{"num_hidden_layers": 16, "hidden_size": 128, "num_attention_heads": 4, "num_key_value_heads": 1, "head_dim": 32, "intermediate_size": 320, "vocab_size": 1024, "hidden_act": "swiglu", "norm": "rmsnorm", "norm_place": "pre", "norm_eps": 1e-06, "positions": "rope", "rope_theta": 10000.0, "rope_fraction": 0.25, "qk_norm": true, "attn_scale": 0.177, "bias": "none", "tie_word_embeddings": false, "parallel_block": false, "init": "trunc", "init_std_qkv": 0.0442, "init_std_o": 0.0, "init_std_up": 0.0442, "init_std_down": 0.0, "optimizer": "soap_variant", "learning_rate": 0.0082, "beta1": 0.95, "beta2": 0.98, "weight_decay": 0.0, "lr_head": 0.00861, "warmup_steps": 107, "schedule": "wsd", "decay_fraction": 0.592, "decay_shape": "cos", "final_lr_fraction": 0.1, "batch_tokens": 32768, "max_seq_len": 256, "doc_mask": false, "z_loss": 0.0001, "train_tokens": 135800000, "max_steps": 4145, "dataset": "wikipedia_en"}
Each number is 500 + 25 x the weight over its row's rms, rounded and kept within 0 to 999. Layers, rows and columns count from 0. Numbers have three digits each. The size before them is the row's rms in percent of the matrix's.

# gate: layer 13 MLP gate, 320x128, rms 0.383, rows 185-219, columns 0-127
# up: layer 13 MLP up, 320x128, rms 0.406, rows 185-219, columns 0-127
# down: layer 13 MLP down (transposed), 320x128, rms 0.393, rows 185-219, columns 0-127
gate185 105:510464526528489493474484542485452499475504542487524490489538528519462467516519480490503466481474525517525491496480526529528485495468467505484423497460498506495527510518477524491503497481527447486481444517490506508459467487493504522515512520499474536497523480525521494501490475497517519489521501529481532524548540512516525570505479507520493487457531516498528520517482557537480530520495
up185 100:516497526486541500463503468501448529476502476506493511540507522424494503504486515508470555453500499475478454505511483519494512513544468484511500463530484508496459466509505451460491507508512474466498489518479476478484480552502511487545533515508524501509468492458501476477519507510513520458528511477476489502483552499498510462518563508469526488484506555494496484493520498533512496474514
down185 105:476485477496481496558490454505525486501539521457502503508505562477481502502492501520531464509543452469499528486483480486520513499504511450504539501509509511495509492502498540503525497533466513531536485496464523507489509508532530474512535483482489489498506463430460501503517526446498503476511466493505497522519506455474463477470484487497451475541482477479482463518476516477459514515458
gate186 098:485513523490481484514495466502453466518465493495507480443488552523466542486470460553497493524496499453530551476479530539501516536491555476522477481504463517495486491472485487484496548519516459493489502506503465483468507496521482480498456512474521512504489524499491476468477510547491478479534504473536488511495480505531455517496500500525506522525549511525526532517500491485481517543460
up186 100:531486503498525521545467499518523547491526535473476480489461487452492494529458516491502472531523481483540496572513487479510461505498484505463470534540516515517489470532535497517469505467442474532505500498511538490515464463499496513522495503498477486439510511526461521498528495532484462480502511523477507483502479505525506469463484478475495493505503484493502534441464463498473502518507
down186 101:535501503523491533523477468498512486477526476493503509523497502497479521513497499541532492483510481466496537518445516480479518508481577499487492538513517505479520525495509539508480504512483490441516503470459505521464509494469507494492445526490501493546486551519520504499488526523500522492507488506502518516533537467532458488496499440512518475563490510578522523523504482507466529481521
gate187 106:497522562489488530469483514509527514495506490491505531514501529541487486486486477496489498461523499506512488475487479444460514507533521525501459465439484530509533504474471502504478482508489530507529479520521487536495485492495505507505496506461550487477498547516490561496488518514508476535522453488476506543537471489467478530487499462503498505505490534502527567469454519449506505511466
up187 101:497477483519506479483505508522490507499558536513421508519464472518459512493489558457516510517488527534504523504487453515470499502512497511514496475477451473508490472538494495525531509510500511506490484519444533508459507548493481484477483536498493518478474485528494414505476504480530479472507519535505526483497510470482499516531507513479525542481513494476461490546495496524482488521475
down187 099:483550464499526533471470488482527539546458522523503513496470497535474528501494458487518511521516524513529525503509502520518533539517528494469488423522488468546523528485535546506476480513509493510487523517533479489511530489487527513516506484468444478508558514529505516486537510517488511492485470517493459554497509500528503465494493475530508532522517508479516453480522489479527479502492
gate188 097:526517510494458491508510505508465505507520480528508517492512545496505479447473468527551520530485527511527470511475511483474490447543469534493479510483533509497492511471508474562452472548499530531487488533498484523529481480518515489483464493502553513534477490528525510497466506499486487509505534502496485518515447460498497512501497535481544509486539498539494514465545545498500542475497
up188 095:518492520452538469508506473505465514476458484453471514501514493448443526467528532520501496467519496510497490515484468512532487480534486493526536459536478500508499485505512507487528472470503493529535503505451488508523458519538503545520497489520488535476497485505510528485499505509517454469520494526537542523527504513493539543563464515501455472469484506524501521497494526495538486483486
down188 095:493499467524492509468444514504557491506513482513558452500502482497489460552550509482499491494511526505493504477513538494527538511485459500508481488478427478519505531509492515506546505536466504483487506522488475522521470492500503503516509463502547495477495512519504509493529511523499518541498496497491542523447511552486498521471450496492474508502473503472451476537543526523528518522489
gate189 101:487497502514516471502547504523491532490467480528499528520464483518493481445534481456524497532514478503491486520446463495497507531483520482426460471511452490489494525488483491492466524497486499544513492469529581524489503487494472466512481517528535507494525530490483521529464508524508520440481462474531509506501494500498474499491548500493504488521516517506532497513505470531533500459500
up189 100:466496493439482518502502524537497519478508456466497496499512517551479471510520517481480501509501469477514491527529505438503529528496474524474524459471528490480483496534502541487493524512483531515483503462504552531473489526495496502499442543498530493507492501473477481510513520485506510460446498483509517528542560516483463463540476536492472476508485543487511469495476524512532494475493
down189 100:468478496478509492530532490500528468532510502497519508471524474499491498525488499499500464459502497464504534456519542482472480492533493496486506480478500519462486509478485463476557476518489523468492466525531511505502503497531535500483495463539502528512501507473528466495501497467457448512544447487519481525516499490451518519528524512525551516470513495515447496531524514440523532535522
gate190 092:469488463514540472473488493473487530459460562472465483504507511515491499495480485476495511555477524554551492535489500484530498470447493453506566493515510498501497523517501483491532524494524456494482521482524538499532516479478518495500516531472493505490517530521533507513488452493528475540525523517523549514488475468501496491507512490452520523494489497546529506499519468517475499517525
up190 091:502520505508485517468483473492501487491436466514489492520499495492458529516476498514503534500514505475529503478431486483495520479466493527514497497528439460479478493483526499497505485525453498552450482495514560470513516530473511508532505519553489504529519473540520479497514509518534459531489487465511505512537532474501508561494486496517493484477494544505513546536499524509454507496498
down190 093:526493450478560518516485487501479533495496485500442459501521503500537487512521499522473551501500507554522424480530512530532503548491563517498515503493499494526512490484496492521487538497511482500516503497512528545477526506469512490544468541495521470495488499516441488509479498474502470482491518526524513523521512522465538510490538512494490528446541480525480493502477528499513514482501
gate191 100:496537463519524491527518487489479529515461499532496508491485468485517500471489479497455487487521543497534531560513484483467489519537498513486468503491530511505483530547457506467500480516517496519535467520520488482503493484493488483529511516526519480537464479471495540509520538463525451569499477471511499508470572461526505487505519531536480510517467515508511483540521519523481501463490
up191 093:509496499493525472505494479518515486518484516525558483512501512548445491534488459502473485475483506476513492515501499533492500471509525455524515524536500460501535496458522527553477529542523444483545454506481513471534511520514491495474506545486484517505505512463455550526537503489512502492500525507496517482495501497540533473513522465483501481485478496459487515523434518503535535518495
down191 099:524506510506528516487507510498516516519542525493498466531519459563481472541519484521524473490531488487491485473477506600514514507480493518543491539515500512548527515459512487543524507476461503496523547525493536468506482516496492485459536476519446505499467501500487491492476451530458499506483481493503520524489507499477549490498472504497474479496504481477481512499482463481451492498511
gate192 108:548482505487487482482489491494484466501505527457511524491525501533428493480463466480483507508496493501520505505473509519491505500469485510456522522480488466510473532510502486499472507468495510511507506466558547530481504474499473513520514525512549520503474502475488529542522548519532522488502510503443513539520520496522489502512476502472493543495553527489560453477540488522556524496497
up192 104:502442473512515532495481505510475522498505526483461473471496527492472440550439485454478539490508504487531516505516497506522500524496472503487532441542538477491513502517491518514523547537468504527525499500511480455472496500527539514493503513527513466500515503523465521469501509465501476551538490499482475474536524511505486503502513492476473538480498524512463532483495541498464523488464
down192 106:472475513510487481450492495524544460543485498476463557478552475492494557524527516496487485544513502516456515480492514495488460488481488510538499479494518448502515533493490539492488468506484513460509468479503528528529500466480484504524480501517486425499475509504481509539478513482486492498548483486462464496539527515497497464537481523495506491528467523470484479516505464500532519484488
gate193 097:473515517502471480478518463538465499499469542539479518473503542530482502509495495503509475496454515453542509523493485512555521495545501495525493489475473543452492497491465535493498472489481527495483482516488523555537487501510531509502513552529477514478495525521516526509484479506459520495515499497508581509512482503521485527491495476515496511490488560507513557474512553488503528518513
up193 092:497490473470471507516503504544541493466511523514480519474545516507517490491505522527509501510470505497519478492543495520488482459502482533511476538484453478475515510503499511525504518504494538480516470490525531509521474489511473484507540513524534516543506534503481432497515491506485513519435493537531537565468455508484463484517473503488512543449501501477485474526519493531540542516473
down193 096:493469494509534518476526513509481449487528472444475532508515483501490527515495510506480489511455550501504471492493455534496481531492500474476507504507457490535506498511509531496504549490524498502527492476492522498499476516509535467504521447500528517455460479525462521506489517570486507509538475513500510496462526521511501478504471518524422435508492484495517450477488505503472491531492
gate194 104:542525506540469513512531511541490450465527560535475464478515440462492533489460546463489463510493506495482502509522500475465485506491505519511503531526492520508508525447501515524459506541504548518478508477540504528488514446494502540479470515522496501511529532493504502501526473522500497520524477487520473521465545506518535483491491496485515514541498500509525467516499508525532535519512
up194 103:508474481496534501485501468495526492488549488478503474508427507491495524485536542511502502487500460506497537476510475543466497473495491487493495511503523458502522494479528500477481498472451572547520501460475522484517480493515465461490498512482519515512494494523468474458481552511489494545494479500519537474483503481527547475495492477505494499508485487514544528503480427475533520482467
down194 104:477500517502471480534468540473467543525466557489483476472487480533485551502516482505479484506515465456513506471479478578460523514507479501516477493515543489508467479525508513488500501525462512506497495492511550497499514495487545496467512499516489517519543505516494509515467475529538500489485500528519509522478496534515547469448522461499547485497506510480464481480502483535463454498492
gate195 095:485444523496473437525492504470485506481487519455520464484498464545486538536485490520531518460507518495514508504494529518515502503477492501519524499518483494504491489550508459498493512499548478509490503525487504481516485428498507455466546500493532462527473426503484472527480431489496511503478484530506542528455502502482462496490488503487510515488541494512527502502473524534497508496506
up195 095:513478488456505490513491490477485523500417483476523527487492468545495509535494487488502457497490497488511494516478479477517518515475504459491507488435486474490474464534522479561514464485513509505461505486462497496529457501547522536476506519464499429510517523487510498470504511512522479503485457498529480480528510497459507467486469533516523534491516484530478528487488519517495468544511
down195 093:495544539531508519512479506562470508538516532481499530487530529531547483508514513504482486554518541490489501504517492495504511519525481512495494467496524528473522523464535537546531494467452526515469508457519473537508503538497517498500513452512480470507486486489523522501549494524513516488491535520540546530513480501496518493526475523539493470542499480500511461521519495474508453529479
gate196 104:494469456529465504471483463502458459491496524489518548519475461511470491515465510458500488542511511513501518504499475507506474453519465504463475487524469512528481457495476520530559508475513522505483535456488465512512484495472508538541517497472495444485487511501468476507503526478510526484473506506527506498465492502473472497463530456494471521505564472503500482528523521533532502512521
up196 098:494452509485504486465506530494504485483537493470520509473517512497480492489496554463479473509496524496468509498501482482483498519520482505539463548501508513517508528492471553475524518498567493481492502507442482572568482482486491497499479545516503489489505499483518454479450460517514473473488466517484510546469508540502504501478535488520512519500542482488470457519494496470504520486531
down196 098:549496515561490474501530522463500503488549515506487532496459466519520517532467515454482517536526468506473498514479474443474504486493507476470482493525517516523511451523485527459528529489487497512479495505487502470508517517511506472480551472519477509529490496522479482520515524504545515501497492453528494547530513543483481533482508430488492514482459457482488481488512468498480517524510
gate197 101:488496494475506499488472501490489485498545531516513517532483500489466524523456482480485509527512478476430454461504512477509487503494522499488500497499473535490501495457556473488451510498459522505495490544519510513516512488499512510452496535489507483532501481521539472501515527477454492486565496473533478438473505468533491476481482485517484500459553460523532480486501476541523486529498
up197 104:487513504508500485533463491533445502465515528457479480550497504542518446510516481491498507472529499530510520498525507499475493483506525528550520506493487479542458465523514554507507460479521540519516500528489504517506513541508482495502475487504548522527443492483442515541484494519513491514503473522471493503483520478566515458527541515497501494458501510504521494498507479502480547512532
down197 098:468483521542465496501511498548512482507483538490549503520477493517502475488523504525521498484514505488482528512501473527530528483483462508545470490516550466506478494532491456466541518497509514475472520493545491447520488540482544531433472478514501550491489516540499475513516488489499514491484503497502547539512507472485542483485527512483523570514500502534528521507524503493498477535486
gate198 101:549520545487500504447509462506521476476492536538494536478504540507475502513496432463491519531490513509506554476509515505481514524497486504485508517479504519469485554485507477507487479510496494518541501472472529530498529505482497509554493497492533503532492512447454547489545499492495458488534529510492503483431490530510488518520513510539487521475519491539519450518512471504488499508494
up198 101:475502495493521506515503509483501524475482456524480481494513508517496484489556512522445499490462535517513490511539511509464491501524497511484436515558515512471536486546482478499521562525481459483468512475515517509460516521515477520473494499485481512530458505511533496513533488544454527467532505500548487493488470504496524527495483444491508494541548520493497543488546496503528501489498
down198 099:450528499471442487507526520461522533503473506471459562492461490464478476469503492528522484497496472491517492500514500513528447442473500511505563482501491491517523521510489497494495487500478506513497504535500469513527498523533472497505515464486492491478509501522489497503463477467545513517536484496526497496512500468523520476514515513502472483503528496535474505542571473462457542471464
gate199 101:497496465469501487500502511518475466534486493496496515434510496486518492496484516488496497467511547503475524469455514446533532509514454574474535530492526517516497518489486501462452439432491504512491520484488477483502517492506474511423519504523492503517492481526532467507532536487470497501497448467495497479484488495520510499541517520526491507509496484465481492531513521475489487513479
up199 107:485511558490471492520518502481544526537529534529530549519528517500516502494526515502530525487486512512488516489465565461560507470463497516498487466499517489479511525500519492470544473469548497490471491536478476477516497533489508509471491515513544508519505480506547531501524521467489460510497482466524470507527484511484516536446523493492489536476493525514486507518542503507484511560496
down199 106:505539520479557527517500527515521511502494516551501535528482504485496534532493474464495467504492489522476504492516525510502493520503530495488512471507528492460527523513488485452516501502514476483495462473535496534512480511538420534446482513513475510510525498480512493528481485517516444462516494428503517489473501496511487485503549540526558456484497477504478469524531509519499516505508
gate200 104:534485516543538534494498465527504520484516507495478470513517505483511509547495509521494565506437484519498517476491489449501490543490491493475497485508495475497482525506512496468465467540483541539489504493526482486484491509523500468504467492482520449497472495450495512528490470545498514546483492476506438511469500487484515461482502522507444521511449478486517524549474484456491511502506
up200 100:519483486525506520495604532506522516519523496508471515440474497494492495501429480515521533490533499513514453552496497513482463440504513484543536491515509552489502506461502482471501499527505520492503510476488474477469511474505557489468470538464493514506524474492502524522482504480524526480498506492469513490513513499537502507494506500473500460509511542511518508460463483503517485518492
down200 106:514458456518539509462506450505491469476558520546518532507493466477539440500465551496468505475497488498477510518514500512509508513475516500515482478492458505520496456534473515486551516496515505480518478500516492498514489528514521529507470452514533514491518515489491486466477499510506524508510487499533493519494461493466479488523490515519549568516471443514526495536528494507490543504523
gate201 096:468505508500491504476516544539503499485536504486478502507493469488495486485476528475535481503522480480546537454525480486478471514500468507506535482471477482541492463499551523520514500490439551497483505544513510511497457515505554492512546473490495465476480496523483466528468461483512531517486487511473505501484529467485541502496535444530475507494509479518507517539490446520504454500512
up201 097:486483468513474492479512515503520515505491474495457502494477476473501475463470524481525457500478558487529511515468527504498444488514563468493464470493469501556481520512516470534483497479490530526546536502521498489517484480546490531488530529518494482522519500498475517496510473514495524507487539521481514497499520509508549484496497525527449531502497449481466501502533439522481510479549
down201 096:491506514531511519480514468489513489508501489532471491534490542463516465507507477541515538517526483510470517528482476480474494483500495505499546494527451507512476521515522518527504540526481479506510512479433511501433487546521515465486498503519499503472480492508528512504510546496475500543527521477490501513470508504492502470483448503483512424473484513475482581505470516518490482459501
gate202 096:509497539564502486545464498448490492513470542525528549501497502475472548459550507457513503501503489471541509509500507487473478528526479500515482509496534545502504488491445478546475507514494504517515498516461494467457464481515497490477491515491501491532537536520507491493507496506491504502537537515476541470516541518477493518502512477507525504471530471487499511513437495541498540478526
up202 100:498509484526545469517533518467499475460492507486500530510498526555503518471494574487493515494534524503494504480535490532532503519468503516518533498486510492522462519506506520492478498524498501445477488466499513538505484554447552485511444484440477516474519525473513557509458479475501489487484469486526461476510494515503529480506513497537512530468517530474520491529512495503510496479480
down202 094:524447537494509452480508545485475515519462515473497462497500476480485496513517517510499555475538514489509477461442510510494500471511522516506453539457525504474492533517498484472497544507513496515512491507452516507492514481462479526512488446487486477503530479530448527489509487503530496488532472474468511521472476442473486521500505471520476487439518514540481495498492465531480509512505
gate203 101:480473541496528545530484482488502497518537475505508530506518482501508435479510510480482487451536549521483490491521465451479474467485460512508502488547494508515478448499479494528521524487479551516486465500496513526518493461465506492456502523527524493525509468503507472477480511490520502537485545451539537506545481498506488504500526523520497481464525510501490478498461554477490479531494
up203 100:494522507467521454538481513507472466497496469536480501488506489507469538483499545520453458514458504486494525510514537464431505479527516468478467476471523537507506487481494507515502503510547522475482504494492492515468533550529506481456495484501466525498511477497492477551501469474525493460469511468518483484520503461519474532507500501520485466513527490501502488480505505484508422490451
down203 099:490488501482464510490487518482496466530512494564449491484491522474535524511504496502513516470478466480469515491493474505516506467502488460491516475516499499461516550472508485514484500465496484474472482475542494498494504461492522492536482495497544526489513513471559427485502464564503493479485536480501494504506505508500448492482478487513535490554458518521498477479449500497534502526450
gate204 101:484485497529535494489512508503546479508453469514483490557501473500477542494512500465503462466471491489540494479465476475531479483515476465515462502497504481478518501544491507463535499496510514488505536527490537513475513524492576516484496454512498507503503489524499483550555466525501520467457520534458475490491468510512468546502497475463467523466485480520523500483482527507525497513527
up204 104:492475448483497483550492494558500494463502491500522541491514482491506506516495479511524504513518482526537532495510503553449528488533513523526517530470506475528504528476503504533506456516503490528540474451476564476475527512518496532517555546535465492530483511504519495473489490502500515459520497502463506527515508460496465510531501482507525504473533454475529475489529462490472507509488
down204 100:519522491532492536468483506522477525494469506511501515490519473522487518537450560524485491524475515437500511483493554493494506501507497525479461486425472480478484528479500540494500543497537507478527487460508497515483485506503533522477505463498522473460529512476494513531527496494465514505519509454535472497490515494480502503480548499512521513506417466521487508526482513471498545500495
gate205 097:533537473504457519523466465497511492489480500503518503524466480526448500516488504475515477496499533500496492481513476484478505489499527509476464522452500525504486508516484517505547525476513431501501532482541488491508515475449493512538495524462473429544521446525460493539493456495488489494457483527492508544485487486512470546519460484503476519504482536504503507475523478498501481508463
up205 106:489493518506494457486498476486465548509499530470550517479503496495517453501520479493451526473520508476531499556491461517471523474500491531504507488542458509470492529483526492489463512536522465505558487484473485491545493554486496563510496499499511461517501527493542468513503505493493537518538491533516487488497508500520542539466515493532535487478484468471487500459498470508481498482475
down205 101:501544486499479505466494565462566535461445531499475503494507456489504515534510535531523462491492477504519489502454438479471522491511509518495490506522494507538519515537507482485518476501488514500474520491481525524524507493496488454494529446516508468477478525465505491530478497500551512476494452537510474460512523492503515535442476521508497512465516503503469480524507526498493502494500
gate206 101:524510492524521518476523521502468473475469471415479513518517489480472496477527474507520474501521557442487488505479497516493540519528479465502542530490493485514499469477551526509484470511480440516453488506498491496490459491502499453468505515490500516503489501455478480517519496519476504453513496470556502502503489495477483491536477451491497524558478520510495500500524486457507523476497
up206 103:510510469490549500445464494478492515482511525520514466505460522497519479440495481512494489512531491504456536491502492537508484452497490519483520465506507500524497506566526503488517507505471524480502484520523481515528497493570517491477528522517510478447512523522533489514476509501489489456510522538515485485471532488508480552470516534483516518442507533505516569498508511531500467513510
down206 094:506508495511509509528541457521521462500510523520506520493493546480493502464493535495500496506495489507538474535496513470506520492511540527503503513455518480482518489492478444449497487517495496500518472514498510463477528429489457486502538517492477518469487500515467456491534529476475485452500485492502518502499484527469485533475465477496464544457532484530423495508500473548501521503522
gate207 098:565472524481470494525502497520506554519497533531484502491538546502493511527448497510527499531532497505538492513500468505512524515511504454490511526462519431497530490458456472516489490479469486517471466509527560493462490535465473483509518440496477513528500459469516503465505494465472482489524484520522500515472525511482479509527475489528504521529475504485520507498528517509502509467502
up207 103:523546485495498497513502491541488479505556489500511496455474497529513462484511456491495483536512484486477480476499519548502506477505454467473505500540487489511533481523522492527553511520505498496513501458483498478456480510478505452484525474498472457548498500504552464496514506503515503466499457522457489450472483464516482531512488495484464491533458519500527508518471511463542518545521
down207 097:431493519486516509527467496473526496525477537509483464534500493497517523469539512487480485512509480522519512502529501474505553498490507481505483491490502485490520462500537551473493500524506523522513523490466486506484522532470497496488488494457558476453523500470462514488508515480486533479534472481460495548494482514506486500535542556491448529446560500507496504464509511540498497486485
gate208 102:527469533474517501523469461493489464501491463511517521524448491489504470517488508485490520531498461491493511448493474474453517507518509518497499511463414478498497558505478534521494491479500468534514528514506510484492508462493522469508490522509521479515517536435502497497456519522527494497515509507440512496528507502510507496547504473482478513538522507522463505535478469498494568509496
up208 100:474466450482539497527501481519499497472520446505497526494512458508512490497529478477520526515535533491505510469528487493445487487523496520492526507502511482508521511536506565539538471559532506466512542432485487489517472505476535504493470471528486502500539544498496518498465526479516508499474455518472487481473479502504481507488510532474435478472537507510480495491498474495502476510516
down208 099:523478528498481457496512512491446538509465496489471503485503488463466555504546539495526508525487489544477482458500525493475528500516513529479522578461528519454489536470452486475525497482485494544503525497507503497487499556511445480502484514516482476495510488479497504494487510500511517477476492522509491502498496503519503491534534503441530478527489512522508496485521515427531518511501
gate209 095:548514537495536498496502482486563528568486507480503526488472494507521492477504457462488498511522535518474491474507476511505517538507461522481455454492509481499470527519557452539484497518500489489509530518484529471513455522539500494492482485468478475514521487481519489464501470527515534496509485484519495505527512486476557547469531491461511502455503514521506510491464495547501491482482
up209 094:474482510512456534478467538523476443483572501476523466492468471508437512442471503492513528477479513484501491517535529514501466522518536565487485535481476526497495482525487485453508479490523566479519494482511513512471513501512478524497495525510488503463490505504486488527523452553512523536494493495490501514510475509474478456502523479509469522522509551508496518492503500512489496495502
down209 101:503520463541498508528477458488480468468513496531497502504485519536501489503491504499534502498536501509466475523547517511515481519545480474473535481484494518538489538498511485469503473533536461528531542501470513533489500457529531498531500502524537522469449487476536482508482477527522507521506492473486483465510460472485482498551514540488476451495475512478486436534493477537497492473494
gate210 098:565482479511508515495517492480466531496477525524503544450517473449483501511469530491493490499505498477455507519517491503447492461478492504522523508499550512499505536469475517510497528467496499508546508469513520479484509447506502496531494493510526482498521513523524486508494485512475444489514576498504516504508487472490468452556495469551515505494495483513481456533495483550481526489532
up210 098:519506498483491494487525500517517504460519470523540506491494523471505477484519478513522485432484493505483454555509516544460523512505525512494462545482519504494521494490479527485498508499483460491452472526507466553509473471460517519527509529468493536526506497480496472494494457528490487477492522467463526496492529545542520520500525547473506519516516527474489544451484490469519456481509
down210 104:497531442513523476507496531507524515538484517512477480498505499467464516467474505526508510506485489529478500510514459504504497486507478473503498496507508495512463484467495500480521505496482503511488480475489520472453486490512493505460506493478467453479553501528528464496499498536522463529540473490543496468535499500538460495479538474489397446528495491500441471535506486474478493515495
gate211 105:495493486489525547519519510485500551466476499486501479496497517496520511510491471495512466513495498519494497516496517510537494515525504512519515523475494547474518499452505469457467546460529474490485527525520498468562519505512458493560475515489522467505481491496498486534522462486529447484506490518478470493534479494480509531505541468495469495532456523488543507531525504532532556461539
up211 098:546488481561489497505482508529488546477512493516543515494505438483567511446479542501483512513494509529471493548495527516509519456516477509504473547481515510472509516497478524526488492473502467489506519526487511513467473497542486509461498501478523516489509496503479457529533521488513502529519522455482551475521507540486534532461498513523485485544512478511501507508537503545511509487532
down211 097:487483508541489533474518473469488479511504475508512453481416501481512484475555475489515498512492517485517487499505532492511506481538487495443518483507552498459515483478518509488509469534511465469517505523477488484478511435490526469496502511455491492452523487527503506507466482508466538508496461477533477466509505529528514488516514504559459524524544488495475456488489506514503509495476
gate212 094:562517462475488503532488492513509520507455526558477503557514483499460460507493502506530555462509489481541513480522491467514504512536525497508530500475523511484470503498525511551507539506485500453461572458529514502477497532486496495509507471481500513509521501493527479487494469498473505465508501506476511497474465503535488542528459474485512496491490482533479513513499500505500443531536
up212 097:493552532481549523449507491508502492475527534497527501491514483501501503554507496527534494482509521486503551503468504510496511498479527534471498510499519535521466521495513510486436531463527486518500527503504493491510504494532473497469514564497512500460505466496448526518458472502497504491527505503492496475490471461446540505535533471452512500481543488471467480448480515469503501533502
down212 100:514536483498487513451511429501481536479506518502525488499512516455513491511494478502452491486476496525525488498489506511503515479507448533496527430498524479499493531452466487456508496542461498532479476500473561516551507498505469495505465514495490495517496549487481553492513453513533506515468536500508510466495467514511532464537526510475490513490492475499522477507502469482465527483507
gate213 105:503509514485518475465477526496491498506535504538502497506550511494520546518497547453538480524483515519522493508504436539500469521480535488515526482472460475522477486555515526496474469537510554518487453455531490524471509480490543493503507484501530475498503485501424493478505526515471471469473492494521530501516521520530501493488505508497468491469531510516479492478526518480500503512557
up213 101:524479497510514510533519489531507506514534479495521522542516507509558507463498508459447539453539448522515511466515490504497465483490485508479507457477520541477512465464483483529462472504502515539484486485456446508496527516490477464497482456483484506465515492496437527495515518492453470518518529492485553514538499516514470484467504486521455510492498514530500509481473507499505480483506
down213 105:499522467509488490536514503502521532522501487493487520478502463455489520575521488517567491489507512515491516517516459485528500537486508462483519491498478484494473520472495513485492483461508531483500511469507485459536472534505509501543495499536484479530522469492480491504516520536460524455472488470491527502519482504468529500501482495503594505491496499510438519475510510487464528506553
gate214 100:534543549492482494513522494447543442509528512474510502491459488507516534454467457445474530503520508506483522504472504458524544495500495482523501548497492507478470498509517480501517512533496498505459503501476527555489510461505488497508506505506513498489509471538498519471480542504494449517482485462513510512517478447527495528509517507473500508512477509452496505530450485467521532471537
up214 093:497478478486529510512475464509475537476510450532477491513498539482437513528554509544513513474532477481483492503495506491478523518453523519504519471513465528483494462485519487499483511494437494440525489517481506539467532499493502518512565512484452475459458456476489477488509479482515491496478503515471526463467483499525536492501505503518534489496509523479464508517523501524477480512478
down214 098:463490497478520559450491507513479452485527500467525543468509474520497459516509501513457510489522486477537473501476488473484502493504463512518464538511551496479498520482552491478517515465524546501490460560475548538480514474462510525477483525503484468473499503493488508499506528497502468517480488507484501523498495552520527490514523489480533510493518502492479524528480465428488492523495
gate215 092:508464519462473513497526485486536532500526470480516487505481539513520502443477475465508496447512446548514501508526484478466505542534474509451494524450491485523509486486517502537448506508501480531466491482523459485493505478496501485531547526517515499535528479458473498478480503485520535517512519501477501470513507544525505496490514531492482468502499499504503525524552552520511549477495
up215 095:533538556500523510525515524520442516496536507538507532511470482505530513524505537484488494456566538491470494489514500501477469481481530495503548500509522485466463505517495461524509503525525474513520498461523503506540548538497508480528514490503453530506528510525515519512492507475514449477471541499508529479488566466500512483465533479508532514500497534485482471484498495491489496521524
down215 095:466505513470491510505542483534542458503462488539501542568492473511472532533502480453500549487508507487503501491474527533521521522463550465509525519486482541524495505489499460500526495479534506507504532546477490511515493517493492504497472469501480557481493497530460481484502470565497517533505502529498495513494493514523472487497474488502464437524517513480504529496483469467514515534501
gate216 095:509515480499500544501506452458478498466547515469506511492469501484530556439534466500512512453469484512480499497501493499481495459499459501458514459480491517526441460478486485485508522519522476510483525513499456502532515512515466515520485485479535518501501472519486521516501493516458489553528491481479469511504465470468530507480522508515483422518522487496500470510495483477527523521524
up216 092:535502459483491499527501458505502510463523496535534504462507523499472476510484475521482458443506470487472462478481473498521450537495465494510511527500529549481509485515489528551463487532525532475473537500464467525479525521468499535524516529455478470495489491501487492479492493486489511560518471459486485473496507537489509479498528500501511508503450486516499524517489539526531484518457
down216 096:445489467471469516481464491475495531451561500531515518491532526517525502535519497460481471510455522508518505486466514478499474462515543510473503496517509495485479506497465500512548469477490456481506509491498504470489513486447499521508505454515522499467497526481468483511532458471505514502501484526515521488496542442471524486487560510499508519526458501470477492504532460482472499483473
gate217 106:462509492468500481461515494541548497452446510502496512515486492493479526511500468465470483495470482506514475490516518506493463526532468509527462489495471531457506525465516469503533521510480515539522516510471490451472478500509548513517500499476513489522509437451492466539496501490529526496443497511507494515515474476535501507492504490510457487475509469548498491548469506492558523504498
up217 103:530490458485487494496484547509494500512499493497487468486561466537506573496516557516498504523499506494535510491479483521525545514539512483492471483494479473477537480524543525484516487478523474514497506464527501496473478505513472483469515505519481514514497502541475539443494508478506503455497476513538484520486521455502496455529480471502502501457510480475519508503539530518523445554496
down217 099:534521492502470537499532464509469547568552458479487540513501481504491470464500483501487472509502487490474500511499482513513522501521469512518510493501496503510496494492561472488506545529519505550498511516533514535530509514494483467513484538523489463475509528519506448456492483496503390523519487510520516511506517520473506493509509527497534493518498461489486513539491491484496497459509
gate218 097:513527518489486532537467476499504527489499532532536505482540476488482491488455517553465473495561548493506479496517545510504484497487538505500453530487495514487486466477524474501513490493526469510477443507518524500506459503507476536458502484491484497513509448519501499474468509534510511529468519490498522485513494428506473504491469524503508497519456512529550491506495448467512491472466
up218 100:500504490545492532524527492502451510497497501475486532481491518514529529492515504472515505516511489518521536492474494504489529437496540467515479461498555490475523508485505489531527522504479505528514498523468449491514538530485510463501486488486520546497448555481533464498477490471530491450554517465505475571508516534508518507475497523519513504460488468485502472506468507519481487479478
down218 100:565537509507531507507481507489515461489453463491514489509509489489543534502490483500485470489506520526490515494471560491490490485496475477505522518491486468496487514514469517513476536532505479513518495481530495512518505443503470445490494462455496494488490508513518491478434532504500485534483487535476518455448525489513522499545481499498542499510485475493451514508544475482497532437475
gate219 099:479478509538461461489512474501557495513523536519482482503497481487513512481458533507541545524486507524499544499538514489524524490482489457475488482458472556477516473515548484481504496484529505468475559483510492507473552456515513521475516522546508496503498443523520508476500480508491480523498487499490548475503485470489477523512514493467470534514513536493544495535499496494541485496521
up219 097:508501486504488493520485512475522489468503470497442505507492511550512533532525498476507491526496473519485510522523486478491490474507493509508543494490473533496476484503503485525499471494472519458462512510541470516502503563522512500492451527472501485508539538508527472456480526501471472552427506503539462507523489534483515527528496484515497452506478464530510480525507514511510449552456
down219 094:493484511511483470484489491479486496485470539426500515562512503487513492507517548492512512533494472509472508523512493460489542451484472517440498484490475512488500466486509544512491507514468484538482509547496522505524458477503464515473469547511489524541496500505503500499476500457518507540479477517489463505498462453498496491507461527524474576543494501479529516514477504493491485497480